Part of a small language model's weights.
Size: 9 layers, width 384, 6 heads of 64, vocabulary 2048, 22M parameters.
Training: a variant of SOAP for these matrices, 651M tokens, 4970 steps.
Each number is 50 + 10 x the weight over its row's rms, rounded and kept within 0 to 99. Layers, rows and columns count from 0. The size before them is the row's rms in percent of the matrix's.

# layer 4 MLP up, 1536x384, rms 0.129, rows 1468-1476, columns 128-255
105:51 61 58 44 47 32 56 56 46 41 51 48 51 44 55 44 54 42 36 50 49 45 44 45 58 60 56 50 54 37 36 44 16 52 55 54 37 62 52 44 64 40 34 43 40 64 51 57 44 57 65 61 63 61 64 49 48 52 64 53 43 51 47 56 72 51 51 57 55 50 37 55 53 46 66 43 36 52 39 61 47 51 39 48 47 43 52 43 37 51 43 69 38 59 35 56 36 38 40 62 41 61 35 51 56 33 40 53 38 52 55 50 61 31 56 47 40 42 53 49 39 47 55 54 57 50 65 42
104:44 66 39 46 37 62 71 62 43 53 48 57 30 51 59 32 56 57 58 28 36 58 42 42 73 32 47 60 54 54 48 45 42 61 51 56 43 62 59 43 72 64 50 68 50 42 50 40 59 46 55 37 68 59 49 46 49 54 46 44 46 43 53 46 51 42 63 52 68 49 64 54 58 53 48 53 47 53 50 26 52 62 56 37 47 73 40 36 45 74 39 51 47 44 50 43 49 43 25 59 43 42 52 67 38 50 42 58 66 58 56 49 51 40 45 43 45 51 26 40 65 61 37 45 42 56 50 46
102:59 59 61 48 45 49 36 44 69 37 51 64 48 63 59 49 42 52 52 49 35 52 35 67 49 52 50 58 56 41 59 38 57 37 57 55 48 57 39 59 55 66 64 48 57 71 62 57 64 50 57 41 56 64 62 64 41 53 58 49 52 57 67 53 46 54 61 48 67 63 50 57 58 38 38 54 52 44 29 72 45 48 49 51 42 55 56 54 45 40 53 68 54 69 47 48 66 59 25 54 58 44 43 50 28 54 39 54 42 35 56 62 45 52 51 25 60 54 43 51 53 53 43 49 29 44 48 49
100:65 47 50 43 42 47 53 31 60 50 55 62 58 51 43 57 69 49 59 50 55 42 59 62 52 63 76 52 46 37 37 53 50 38 44 37 44 36 48 35 50 37 41 51 37 39 51 47 64 49 67 40 38 58 52 38 49 44 35 64 43 28 62 57 55 59 55 53 61 35 47 37 56 39 37 50 55 50 49 50 52 60 53 69 63 44 53 58 39 47 73 46 26 24 52 43 42 57 54 45 61 44 41 41 63 30 56 68 58 64 36 36 64 62 59 45 49 49 51 46 55 50 40 60 63 34 62 36
093:64 49 37 41 32 81 37 25 58 45 59 50 54 34 49 53 45 37 55 34 42 51 53 38 63 55 44 68 63 44 56 38 38 60 66 48 71 43 56 50 45 53 46 43 55 65 47 60 48 65 54 46 44 51 61 41 51 39 54 49 56 61 34 43 52 58 43 45 41 60 38 40 52 49 51 40 55 53 50 55 76 49 50 63 57 35 50 47 23 38 50 52 56 34 51 41 45 60 45 61 32 53 44 54 46 58 44 44 48 64 65 40 66 32 69 37 58 50 38 31 78 54 66 69 36 48 45 48
095:59 62 49 75 56 52 35 68 37 58 31 61 41 71 54 52 67 50 60 49 48 43 58 75 46 49 54 53 64 59 38 46 54 40 48 38 63 48 68 56 65 28 36 58 40 63 48 61 35 47 45 27 36 73 59 46 33 48 54 49 55 46 46 49 48 51 48 62 57 37 50 57 63 53 74 49 50 45 47 54 57 40 44 56 52 51 39 32 51 59 57 49 52 41 61 30 27 45 50 48 50 49 46 68 45 48 54 77 44 42 44 59 57 52 27 43 49 48 53 67 44 36 63 47 48 51 52 54
103:58 51 41 53 49 42 63 52 22 49 45 40 56 51 27 47 42 28 40 35 56 29 50 40 62 52 37 63 30 63 42 55 49 48 45 51 52 59 42 31 43 52 54 50 57 57 62 64 57 61 60 50 41 47 50 54 45 55 47 44 50 58 65 40 32 65 56 56 49 56 40 58 47 36 37 46 45 44 47 51 50 49 40 45 53 52 40 61 45 70 45 45 55 46 66 61 54 60 43 39 43 53 46 50 60 41 26 59 50 65 48 29 56 44 47 47 53 60 37 47 56 55 44 51 36 39 54 62
097:64 63 55 47 55 68 48 46 62 62 63 67 45 42 58 45 42 40 67 60 47 60 52 70 54 35 58 32 58 19 41 39 43 62 50 28 47 47 37 70 67 72 64 51 33 73 47 67 69 39 48 58 48 56 48 56 39 50 55 52 53 44 42 42 44 50 60 41 53 41 39 41 55 47 37 39 50 52 40 71 38 67 60 72 54 35 50 57 44 47 56 60 53 32 38 52 36 47 34 57 44 33 62 38 44 56 28 54 51 49 54 39 30 38 64 40 35 68 59 48 49 51 49 68 64 27 74 60
105:47 55 42 55 57 56 53 65 44 44 55 46 43 40 58 55 54 60 53 52 62 58 52 38 64 41 55 61 56 34 46 57 38 33 52 34 30 53 61 54 46 60 52 50 40 61 47 58 43 49 72 35 33 25 38 45 41 47 42 48 46 36 55 48 54 49 62 49 64 65 57 61 32 44 45 37 56 50 50 61 53 52 32 65 46 51 36 55 55 59 38 56 59 56 56 77 46 59 55 75 60 44 52 51 65 78 64 42 63 48 55 32 66 57 48 51 53 44 43 46 61 58 53 56 56 65 50 47
# layer 4 MLP down (transposed), 1536x384, rms 0.12, rows 1468-1476, columns 128-255
107:31 49 61 49 38 51 65 46 41 47 51 53 49 45 52 48 37 43 72 60 41 55 66 52 47 58 52 46 52 29 44 57 61 48 45 47 56 40 63 54 54 35 53 38 53 45 62 49 50 44 37 43 61 50 45 49 64 53 32 61 44 35 43 62 43 37 40 50 55 44 48 41 59 42 52 56 49 37 61 53 64 45 59 44 36 54 53 47 48 48 57 61 32 37 61 45 53 58 55 57 41 71 50 46 50 42 49 47 44 34 40 50 65 56 55 47 38 45 54 62 32 57 57 62 50 46 46 41
099:56 68 53 45 50 49 39 45 38 46 48 61 75 68 49 62 40 41 56 59 43 45 42 39 45 44 45 19 44 47 42 45 29 53 42 43 51 63 43 56 34 57 54 64 44 51 50 50 50 45 44 35 45 39 56 37 36 54 51 59 65 27 54 62 59 63 45 32 38 54 48 52 50 50 58 40 50 55 51 60 33 49 45 47 53 52 63 38 39 48 72 61 38 40 58 52 67 49 69 30 43 34 46 46 51 45 38 38 48 58 43 50 46 58 41 47 62 63 49 67 47 56 29 45 45 45 56 70
098:45 47 45 71 58 43 40 34 60 50 46 27 39 67 48 50 38 48 47 46 47 62 22 35 45 45 45 75 56 47 45 54 30 64 41 48 60 60 65 59 53 62 81 52 40 56 29 49 66 55 47 48 37 53 43 54 46 48 68 46 54 43 55 38 50 76 50 60 43 58 71 44 52 49 40 29 42 40 59 35 52 74 59 42 56 42 46 67 43 62 67 51 42 51 56 45 49 54 49 64 48 51 55 41 49 53 35 45 58 74 56 58 51 59 61 59 48 49 61 43 40 37 45 60 69 58 54 45
094:56 48 62 62 54 54 55 64 68 37 55 53 43 86 31 43 61 54 49 55 46 48 46 41 60 49 47 40 49 54 61 30 47 64 53 50 51 51 66 63 54 47 53 48 51 62 50 46 31 58 38 55 64 48 35 53 45 54 54 50 62 48 55 40 60 49 37 49 55 51 53 46 69 30 45 47 57 45 66 53 41 49 47 43 62 36 42 53 66 60 53 51 42 58 54 70 45 55 48 54 33 56 54 53 42 60 41 39 56 57 57 39 51 49 52 55 66 25 55 46 61 49 64 45 40 66 38 63
098:55 51 49 44 56 58 54 56 62 42 60 36 48 49 37 59 51 63 35 42 53 71 57 65 52 58 40 33 58 40 52 54 64 44 56 39 43 58 58 46 42 38 58 54 55 60 66 29 68 65 32 45 42 64 65 43 47 61 54 56 56 48 50 48 39 52 54 43 53 35 63 56 48 46 60 57 50 34 66 57 37 56 43 60 61 60 55 41 32 43 57 55 56 55 43 50 50 36 68 51 38 42 46 37 43 59 52 58 60 86 35 51 44 53 40 49 52 56 48 70 50 47 54 66 60 54 52 64
100:56 42 50 44 55 44 40 56 54 47 50 43 50 50 62 49 68 48 36 62 46 68 28 38 47 46 44 54 47 48 59 51 46 46 55 49 55 49 77 44 42 39 41 44 28 58 53 53 45 65 54 55 69 44 33 57 52 54 26 46 34 56 49 49 28 47 49 46 40 54 49 67 61 40 60 49 46 62 69 65 47 47 39 64 43 55 47 71 42 64 55 59 51 52 51 45 41 52 53 48 68 41 41 61 58 65 46 60 67 42 56 64 40 29 58 52 48 51 32 53 51 47 52 48 67 62 56 57
095:56 61 49 42 62 52 42 46 48 52 53 37 39 53 51 57 35 41 55 46 50 56 58 55 52 31 72 51 62 52 39 56 43 52 48 44 65 53 63 40 51 55 49 47 67 52 59 53 53 46 52 52 49 55 48 41 63 45 53 33 34 47 41 55 52 56 79 71 53 45 34 34 47 46 43 55 52 50 70 45 64 48 49 57 53 42 49 51 57 57 65 46 57 39 60 44 66 57 54 43 49 41 37 32 48 34 49 51 40 64 58 53 34 41 74 50 66 39 41 54 34 41 40 37 48 39 48 51
099:44 50 37 54 56 53 47 65 72 59 22 49 54 38 31 46 51 45 64 29 39 44 38 55 66 42 60 71 58 62 52 51 51 49 41 42 49 56 56 48 61 48 60 62 55 33 49 48 48 68 58 46 41 31 49 41 59 44 64 52 51 71 45 49 52 35 50 46 41 57 54 62 50 47 54 63 32 38 64 63 47 63 59 48 58 27 52 46 68 61 47 54 52 66 53 45 42 55 69 58 43 49 73 70 61 37 47 63 33 64 54 48 55 49 42 61 54 39 37 39 47 52 53 56 45 41 53 42
107:32 52 33 50 62 41 58 55 57 31 55 47 69 43 50 42 61 50 54 51 55 52 44 54 53 51 41 48 43 48 58 49 55 55 63 55 43 70 41 47 62 54 59 51 30 61 68 48 48 46 55 54 47 66 59 32 32 65 46 70 33 62 75 60 64 38 40 38 55 40 46 53 38 32 59 44 56 54 48 39 56 43 35 47 39 56 46 55 58 64 40 19 45 69 47 54 43 68 47 35 40 64 69 42 49 58 59 50 42 39 43 38 48 40 53 32 49 59 51 49 59 43 74 44 49 45 62 35
# layer 4 MLP gate, 1536x384, rms 0.122, rows 1469-1476, columns 128-255
100:42 72 27 51 48 59 38 52 56 55 33 61 51 50 57 49 29 53 44 39 51 52 57 55 43 45 58 51 67 38 49 43 56 43 57 36 44 67 53 52 55 50 62 45 37 51 57 27 60 43 45 41 37 54 49 52 53 49 35 43 48 57 43 48 46 53 39 57 47 32 38 57 74 50 49 49 45 45 56 44 69 40 43 54 55 50 46 44 38 67 55 47 45 24 45 41 37 29 61 51 37 25 71 51 51 40 53 45 57 43 64 44 40 80 54 47 22 45 51 63 59 50 62 38 42 51 51 51
102:57 49 33 70 50 57 63 46 37 52 58 48 71 40 42 32 48 30 44 46 57 35 39 41 48 47 48 55 51 55 46 66 55 47 66 47 27 51 56 44 52 56 67 56 63 33 48 47 49 48 41 70 58 28 67 60 63 51 70 53 62 58 43 69 56 45 44 66 24 50 60 47 53 43 56 54 31 59 45 51 42 50 53 38 70 58 34 41 46 55 53 45 35 61 45 57 50 51 43 47 52 54 67 54 50 43 46 53 50 52 49 61 45 49 40 49 51 45 45 52 44 57 55 46 57 49 63 51
102:53 59 50 54 55 54 48 52 47 41 48 44 32 39 34 66 48 65 67 42 46 32 41 52 50 42 45 62 48 55 31 60 57 34 41 44 37 36 48 56 49 49 52 25 52 45 65 60 47 55 67 74 36 49 38 43 52 62 50 52 43 60 50 36 42 38 53 28 44 46 55 49 45 52 56 51 75 53 28 36 44 44 41 56 42 45 65 55 49 41 73 46 40 58 33 59 52 46 46 43 62 64 54 52 37 67 54 58 33 51 72 47 40 65 42 49 50 46 53 43 53 50 47 55 51 65 53 44
098:44 41 60 54 47 44 56 72 45 36 54 76 44 43 53 59 48 38 35 38 46 53 39 45 50 39 56 55 46 53 42 58 58 49 57 43 56 63 63 34 42 73 52 54 43 44 58 47 41 49 54 66 42 49 40 47 47 34 55 37 51 44 41 62 49 39 51 54 63 37 53 55 36 56 58 47 52 60 51 56 63 65 36 54 58 47 47 51 63 47 35 58 56 46 45 52 57 58 41 53 40 49 59 55 52 62 56 65 63 46 42 42 54 52 71 42 50 56 51 59 55 71 38 75 49 61 51 44
100:59 69 45 58 56 66 48 45 64 45 34 65 57 53 31 56 39 26 64 65 52 56 64 47 49 56 25 40 59 42 50 53 57 42 40 42 51 54 43 44 64 66 67 52 65 61 43 46 65 41 60 40 49 56 36 50 58 58 40 60 44 34 67 53 55 42 54 60 62 42 51 45 57 45 47 72 66 65 53 47 54 40 43 51 51 56 63 49 63 42 48 53 61 55 54 55 38 42 32 57 59 42 31 54 57 41 40 47 60 75 50 59 42 65 64 38 31 51 55 52 50 51 45 57 45 39 63 56
101:41 63 65 37 55 70 47 27 46 59 29 39 54 45 41 51 49 30 49 67 51 44 30 60 43 55 44 45 48 62 55 36 55 67 53 43 57 38 48 45 42 48 40 64 45 51 58 49 58 54 60 44 52 54 48 40 68 33 40 59 58 54 50 65 56 84 69 62 46 45 36 34 36 46 45 52 48 64 40 62 46 60 46 68 65 46 58 50 52 46 57 57 59 43 72 57 38 54 43 54 51 45 49 52 67 54 37 44 46 66 59 52 41 24 50 54 49 42 45 62 42 46 60 54 38 48 53 68
101:62 36 46 61 62 37 39 41 59 46 54 43 59 48 33 61 57 46 53 71 48 62 51 53 48 28 46 40 52 45 60 49 52 44 55 38 49 50 57 56 50 29 67 57 42 50 45 38 45 57 66 55 48 80 59 43 42 39 49 61 60 47 46 43 50 52 30 46 53 42 46 68 44 67 44 43 44 46 51 60 58 39 43 62 54 53 39 48 67 52 54 24 35 51 42 60 43 45 49 48 48 51 61 50 46 55 51 46 49 43 37 64 56 45 60 55 53 47 40 42 34 50 62 32 76 32 70 39
103:46 50 44 40 48 59 49 48 70 61 41 54 47 67 49 47 51 53 50 64 44 50 43 78 51 34 64 64 39 57 51 47 52 56 40 57 48 53 38 45 71 52 50 47 29 56 42 58 44 50 58 50 52 51 54 43 47 42 47 63 37 47 39 48 46 54 54 57 55 59 48 61 49 59 34 68 51 45 44 46 47 60 53 53 28 38 43 50 55 47 58 54 52 38 64 57 64 65 40 40 43 72 45 40 42 58 61 59 54 44 41 28 57 45 44 51 46 53 49 39 37 68 56 54 53 50 59 45